Each number is 200 + 40 x the weight over its row's rms, rounded and kept within 0 to 999. Layers, rows and columns count from 0. The size before them is the row's rms in percent of the matrix's.

# o: layer 4 attention output (transposed), 256x128, rms 0.0734, rows 93-95, columns 0-127
# v: layer 4 attention value, 256x128, rms 0.0702, rows 94-95, columns 0-127
# q: layer 4 attention query, 256x128, rms 0.0966, rows 96-105, columns 0-127
# k: layer 4 attention key, 256x128, rms 0.0928, rows 96-105, columns 0-127
o93,101,170,143,227,165,207,243,209,158,172,234,217,242,239,183,161,186,154,199,233,145,166,161,143,276,160,253,210,164,163,101,233,170,227,217,130,226,177,148,202,263,167,211,207,230,231,227,196,164,276,154,210,243,143,233,246,200,251,218,185,273,242,221,247,132,203,183,193,183,194,165,223,170,211,203,233,167,206,165,225,249,222,241,216,157,217,205,172,227,206,236,177,157,155,144,269,249,169,199,235,241,260,131,277,211,199,208,275,197,327,215,229,249,176,235,149,241,175,217,240,179,122,158,248,222,165,227,207,175
v94,102,141,152,156,189,198,265,227,258,229,238,166,220,272,195,153,186,240,203,189,183,248,235,184,217,152,230,151,204,213,147,181,144,161,237,216,192,267,171,249,252,152,176,146,219,165,196,130,171,213,197,225,189,206,222,104,225,181,149,232,133,144,300,200,116,225,213,211,213,184,221,202,187,265,120,166,194,280,157,227,236,251,244,214,266,222,209,190,157,212,246,207,149,220,206,195,308,190,199,256,191,209,171,189,204,139,212,244,213,267,182,172,143,217,182,183,149,208,183,278,221,164,199,204,264,172,195,158,159
o94,101,149,246,126,229,127,270,152,178,191,207,224,191,162,181,169,222,235,227,164,205,194,261,224,184,215,243,258,242,187,280,181,319,272,205,217,217,215,262,156,195,167,192,204,205,156,186,139,197,239,193,156,184,251,184,179,239,114,202,217,212,174,217,135,186,193,160,192,267,196,274,236,209,192,153,156,171,231,222,152,200,168,260,193,165,239,182,266,167,226,235,206,256,176,200,228,213,287,218,118,200,176,291,241,198,169,202,203,259,156,187,238,288,198,238,191,221,156,163,225,160,128,167,217,195,196,212,254,187
v95,086,232,118,191,282,176,160,236,204,238,175,175,286,183,173,145,161,243,236,183,179,138,176,192,121,156,174,208,198,136,203,192,209,180,220,191,212,198,155,170,244,196,185,244,259,206,252,201,221,134,183,230,213,268,200,188,221,223,237,153,174,215,251,181,172,151,213,219,124,255,195,140,194,174,231,133,173,165,176,271,205,202,172,224,213,186,192,290,203,242,282,179,221,199,126,227,296,191,254,187,152,150,143,178,251,208,202,186,190,185,176,103,223,229,180,186,131,163,146,203,206,198,185,219,163,272,231,250,132
o95,087,192,105,225,174,152,211,169,187,144,154,195,283,264,154,183,192,226,221,240,171,201,197,160,208,190,262,232,165,190,79,230,175,181,218,197,286,212,194,253,234,172,154,172,271,198,297,180,192,192,252,178,155,216,237,207,195,200,276,243,248,207,243,251,163,155,128,220,213,230,216,199,189,175,180,249,141,177,269,162,269,205,207,185,256,217,180,183,141,158,230,202,180,202,199,260,216,190,200,245,264,260,223,150,177,147,156,185,215,217,254,227,267,175,210,134,190,147,193,239,203,250,202,254,186,182,125,187,203
q96,102,191,168,235,228,123,225,209,180,135,158,115,225,263,200,200,163,215,173,234,230,215,219,191,194,217,259,200,235,267,143,183,157,217,231,185,222,235,174,250,202,150,159,181,285,196,179,227,245,169,209,208,116,93,208,185,197,182,205,284,263,178,199,221,204,169,170,263,182,197,225,218,222,176,186,205,199,246,238,246,216,314,187,221,266,244,107,207,190,132,196,215,243,166,250,163,208,136,192,210,181,220,174,145,138,180,245,150,234,186,264,178,176,135,209,210,164,207,227,201,129,285,220,154,182,155,215,215,192
k96,098,234,174,196,160,172,211,231,192,201,207,170,197,203,180,276,259,154,90,270,209,168,222,203,179,194,247,105,178,115,202,106,197,230,205,203,160,219,168,218,164,201,197,253,202,180,176,121,228,222,204,200,254,134,254,162,217,239,151,238,165,248,149,144,190,264,171,204,197,211,203,189,137,221,157,223,164,187,196,221,240,269,251,186,137,105,269,176,192,243,141,176,208,165,275,220,172,195,193,277,223,209,206,217,175,209,150,249,170,207,145,170,174,200,129,234,254,179,185,197,235,247,222,254,195,195,203,229,129
q97,100,166,164,177,224,107,199,169,167,199,169,134,258,225,195,117,206,167,168,222,222,208,211,166,177,276,248,216,252,228,146,191,137,223,224,211,196,251,202,227,208,156,182,151,220,271,183,190,222,138,185,156,105,158,206,139,234,213,242,228,286,181,220,234,222,162,152,261,203,250,251,257,246,198,148,174,274,230,251,229,188,269,169,201,208,242,133,169,196,174,200,236,218,160,217,177,141,164,223,170,129,190,259,181,178,150,207,194,200,152,252,210,193,145,251,225,147,229,228,246,188,270,157,185,139,142,179,223,214
k97,096,233,239,157,119,213,183,238,151,186,215,207,150,178,221,227,145,166,198,241,206,145,252,213,281,200,243,183,223,168,237,190,289,225,210,128,233,174,152,168,239,216,159,282,217,184,170,188,154,241,220,222,158,144,212,235,142,230,157,205,151,173,148,185,182,249,241,268,181,246,100,160,175,240,160,195,188,229,161,235,209,206,207,152,236,173,260,236,151,202,130,111,196,228,215,197,152,178,159,287,219,183,211,192,222,293,209,224,265,200,210,195,162,310,142,205,194,197,208,190,228,189,239,262,180,198,194,215,201
q98,085,250,229,256,176,274,186,248,223,236,205,221,173,180,290,235,197,228,224,162,137,101,207,209,198,162,163,156,158,114,239,240,235,227,205,195,203,155,172,219,131,241,222,250,207,174,203,227,219,203,197,230,249,231,203,287,149,262,142,166,119,228,180,137,203,229,269,161,171,126,156,163,173,146,228,188,127,178,142,227,225,121,231,156,225,154,283,192,211,175,173,143,167,240,222,233,259,172,193,217,257,201,140,227,223,216,157,133,194,229,155,166,217,247,214,190,220,169,228,173,218,159,219,202,230,200,189,190,207
k98,089,201,192,199,243,155,173,182,292,196,162,221,216,231,232,179,250,186,173,170,242,249,118,199,158,248,190,178,232,212,197,186,85,204,185,230,218,192,270,234,177,162,225,110,190,249,236,238,281,202,195,182,242,250,172,165,256,137,225,200,220,223,241,248,225,117,110,155,195,150,239,229,241,186,240,221,203,168,265,179,161,207,236,256,165,229,138,130,187,186,245,235,182,176,205,179,177,197,270,129,214,195,216,221,159,139,167,215,194,158,179,210,217,92,236,219,198,228,226,238,179,215,156,124,192,185,176,238,236
q99,097,143,133,162,253,132,236,177,263,151,198,126,264,235,162,151,223,173,133,163,253,256,198,176,155,231,244,227,227,245,171,195,162,164,147,197,225,225,114,201,203,186,226,138,204,233,228,184,145,171,235,186,162,212,188,177,255,231,271,256,271,216,209,234,195,184,169,254,202,185,236,245,244,182,182,258,264,174,272,252,125,170,178,219,158,186,149,181,180,162,182,199,218,175,225,169,118,173,243,154,160,169,231,198,183,195,161,209,234,134,194,194,206,121,205,211,168,230,232,251,248,272,223,200,194,140,130,171,178
k99,092,188,251,200,264,266,221,160,167,188,192,274,198,169,281,256,150,283,304,138,250,210,162,184,206,179,115,206,217,226,230,224,145,196,157,254,175,214,191,207,262,171,200,196,176,231,214,220,194,203,232,244,174,228,173,249,208,147,235,188,233,206,235,242,225,139,202,153,232,163,260,180,210,168,241,108,204,262,192,200,198,184,183,229,215,269,123,188,158,178,249,257,173,189,180,157,248,237,106,194,183,202,117,127,175,192,270,209,215,208,202,204,227,175,236,193,188,261,183,171,166,133,193,134,200,181,213,257,202
q100,091,249,286,267,172,264,226,267,216,177,218,180,103,158,198,306,216,201,216,207,193,195,172,238,257,173,128,216,186,170,245,186,204,200,269,227,153,205,232,191,177,228,175,255,189,149,170,201,225,258,182,234,231,150,232,178,176,188,167,165,119,176,189,190,161,208,200,179,197,249,187,180,167,214,199,144,162,205,140,203,303,294,246,190,269,191,239,211,232,248,237,216,232,203,201,259,252,282,192,260,239,262,186,194,189,277,235,210,134,252,174,202,181,247,163,219,226,195,196,129,181,170,147,195,228,227,239,207,213
k100,090,172,150,221,164,136,230,223,146,200,239,169,169,173,153,147,223,154,91,271,129,182,213,242,201,207,269,220,175,177,133,217,249,160,214,199,186,224,197,191,176,210,154,245,192,164,178,181,203,188,135,203,202,173,251,158,208,188,158,241,131,147,133,150,172,323,230,206,171,250,172,247,190,222,145,242,221,174,198,268,199,245,213,211,224,177,256,234,250,192,154,168,239,181,253,235,213,197,228,233,183,212,258,223,211,221,162,172,171,264,214,176,162,230,102,211,224,98,172,216,246,272,240,224,198,225,209,204,161
q101,076,193,173,194,202,107,210,166,265,230,208,258,287,160,247,101,223,186,188,171,196,156,178,170,157,228,198,178,183,190,163,292,211,256,180,209,236,179,136,203,191,203,184,173,184,211,254,152,224,119,231,127,161,295,153,222,191,247,225,213,185,213,166,204,255,188,221,224,182,146,167,239,190,156,239,205,245,213,261,208,100,87,134,125,139,195,190,196,133,208,160,198,163,220,224,199,164,189,176,159,193,167,247,245,231,186,186,191,237,154,230,245,188,178,208,196,230,190,231,240,252,235,253,148,197,190,146,220,215
k101,077,215,241,199,227,203,207,221,228,181,192,246,247,229,259,226,169,156,240,170,265,246,155,109,214,226,121,175,218,198,189,198,186,239,203,236,192,143,172,224,236,209,236,185,172,238,225,264,176,179,298,202,209,248,138,248,241,238,223,237,217,224,221,225,235,126,190,230,267,206,206,207,206,209,297,149,127,264,193,186,159,151,180,196,191,210,179,152,170,215,226,225,131,225,143,144,176,189,127,127,203,157,153,183,162,178,240,182,174,121,226,208,240,224,247,217,242,269,258,213,149,167,172,167,246,147,195,209,295
q102,079,171,275,248,252,183,275,169,186,210,167,138,165,223,200,215,77,227,197,194,200,183,241,207,232,207,148,197,243,174,232,244,196,226,221,241,215,159,236,141,205,247,235,160,217,204,191,188,171,184,137,148,120,210,224,268,212,190,247,231,204,272,191,221,208,198,211,158,126,223,150,185,185,204,191,192,196,216,249,135,266,266,202,143,167,272,190,257,206,227,257,186,193,154,163,289,172,231,189,179,200,313,219,190,183,279,209,211,184,192,185,253,226,242,183,249,180,231,183,216,163,250,190,244,154,148,193,99,195
k102,102,159,135,169,193,155,197,237,220,178,199,262,237,163,193,120,249,151,192,226,162,241,217,241,192,175,222,211,200,257,202,211,244,242,174,167,226,223,192,201,225,200,107,170,181,115,148,246,216,154,108,181,210,278,239,173,238,183,222,258,147,129,167,193,168,194,223,262,215,198,212,235,268,189,195,240,275,189,207,230,175,224,237,185,216,194,222,190,207,151,161,151,232,217,212,260,196,183,218,196,209,114,260,197,291,145,167,172,187,246,265,152,166,171,160,207,155,116,140,222,273,263,209,165,202,217,269,214,185
q103,089,189,283,288,234,237,227,170,184,216,178,134,178,245,242,282,254,200,191,145,169,264,209,207,181,184,156,256,205,247,231,203,286,225,209,197,151,218,167,181,175,180,220,200,160,180,163,222,249,222,262,237,196,101,211,178,224,249,181,216,203,212,199,188,174,208,188,177,266,166,161,225,171,190,232,210,157,192,211,165,231,255,240,179,202,230,203,251,232,199,208,232,251,222,128,170,186,222,107,170,251,161,181,127,201,186,233,219,162,211,220,217,204,274,172,186,146,202,162,149,125,181,149,141,221,155,344,230,168
k103,091,134,77,242,205,172,136,167,186,205,252,193,205,239,179,258,201,212,230,235,176,221,174,218,201,305,239,215,182,171,154,138,151,122,163,147,229,291,128,180,215,254,214,197,222,196,207,197,246,124,188,223,279,221,221,214,160,145,247,164,268,198,242,192,157,189,223,142,163,224,228,223,200,188,218,193,219,190,138,247,238,243,216,249,199,188,198,228,240,176,223,206,309,171,252,219,186,164,190,238,242,281,233,165,191,235,151,222,238,210,185,281,162,148,159,201,164,181,266,219,216,206,201,202,181,201,164,187,168
q104,085,154,153,184,235,167,195,151,184,207,234,188,258,191,202,148,218,186,145,162,235,246,243,157,156,257,206,191,201,149,189,158,134,130,135,208,247,201,128,159,201,234,258,163,232,225,224,191,143,146,226,95,165,203,188,253,228,230,249,219,318,209,230,224,227,185,155,171,224,172,227,226,270,228,223,253,185,190,269,198,154,146,207,194,153,190,154,166,179,152,175,230,150,164,240,214,170,146,205,129,194,249,194,202,216,195,150,142,270,131,139,214,251,137,169,243,200,203,238,252,248,261,204,211,190,191,172,209,198
k104,087,189,207,142,260,141,240,144,231,219,166,194,235,237,243,218,162,203,228,151,231,238,152,186,200,194,176,194,222,185,187,178,179,247,144,208,232,192,206,191,262,128,153,158,239,179,212,247,199,145,241,244,185,235,145,242,210,162,220,247,241,185,203,243,230,105,216,230,227,148,254,222,285,155,202,160,208,231,214,178,155,150,187,242,205,257,169,135,136,174,206,177,170,244,169,169,192,221,213,150,225,178,209,170,220,84,204,187,208,163,257,242,229,161,303,167,117,198,154,227,178,134,163,121,176,151,209,154,255
q105,082,246,199,193,174,215,173,218,190,145,202,176,188,165,214,232,187,208,241,317,193,206,196,156,204,223,139,154,212,138,291,259,244,273,290,224,206,163,194,224,267,205,158,195,246,206,153,197,147,221,161,223,231,189,267,238,222,183,223,137,160,228,150,187,245,210,231,148,133,218,199,219,210,208,236,200,153,195,189,101,234,213,230,257,189,196,265,245,193,224,149,151,147,240,185,227,215,190,219,255,187,275,174,167,144,260,300,144,178,208,182,188,261,201,150,179,208,181,129,142,215,186,139,194,189,196,137,188,180
k105,133,253,192,253,154,234,164,273,204,143,269,258,141,180,136,162,229,133,208,230,165,170,265,240,231,174,190,203,165,161,178,183,271,161,258,138,186,213,237,190,241,210,182,236,182,192,117,200,219,231,147,226,219,225,292,172,169,220,178,243,175,245,166,161,183,247,233,195,142,218,154,152,138,269,186,234,175,171,182,192,190,201,185,175,179,130,275,201,215,188,195,153,201,214,202,236,210,205,232,248,193,178,179,264,260,232,195,219,98,250,188,130,154,241,121,219,238,157,185,201,235,238,249,269,211,230,246,223,185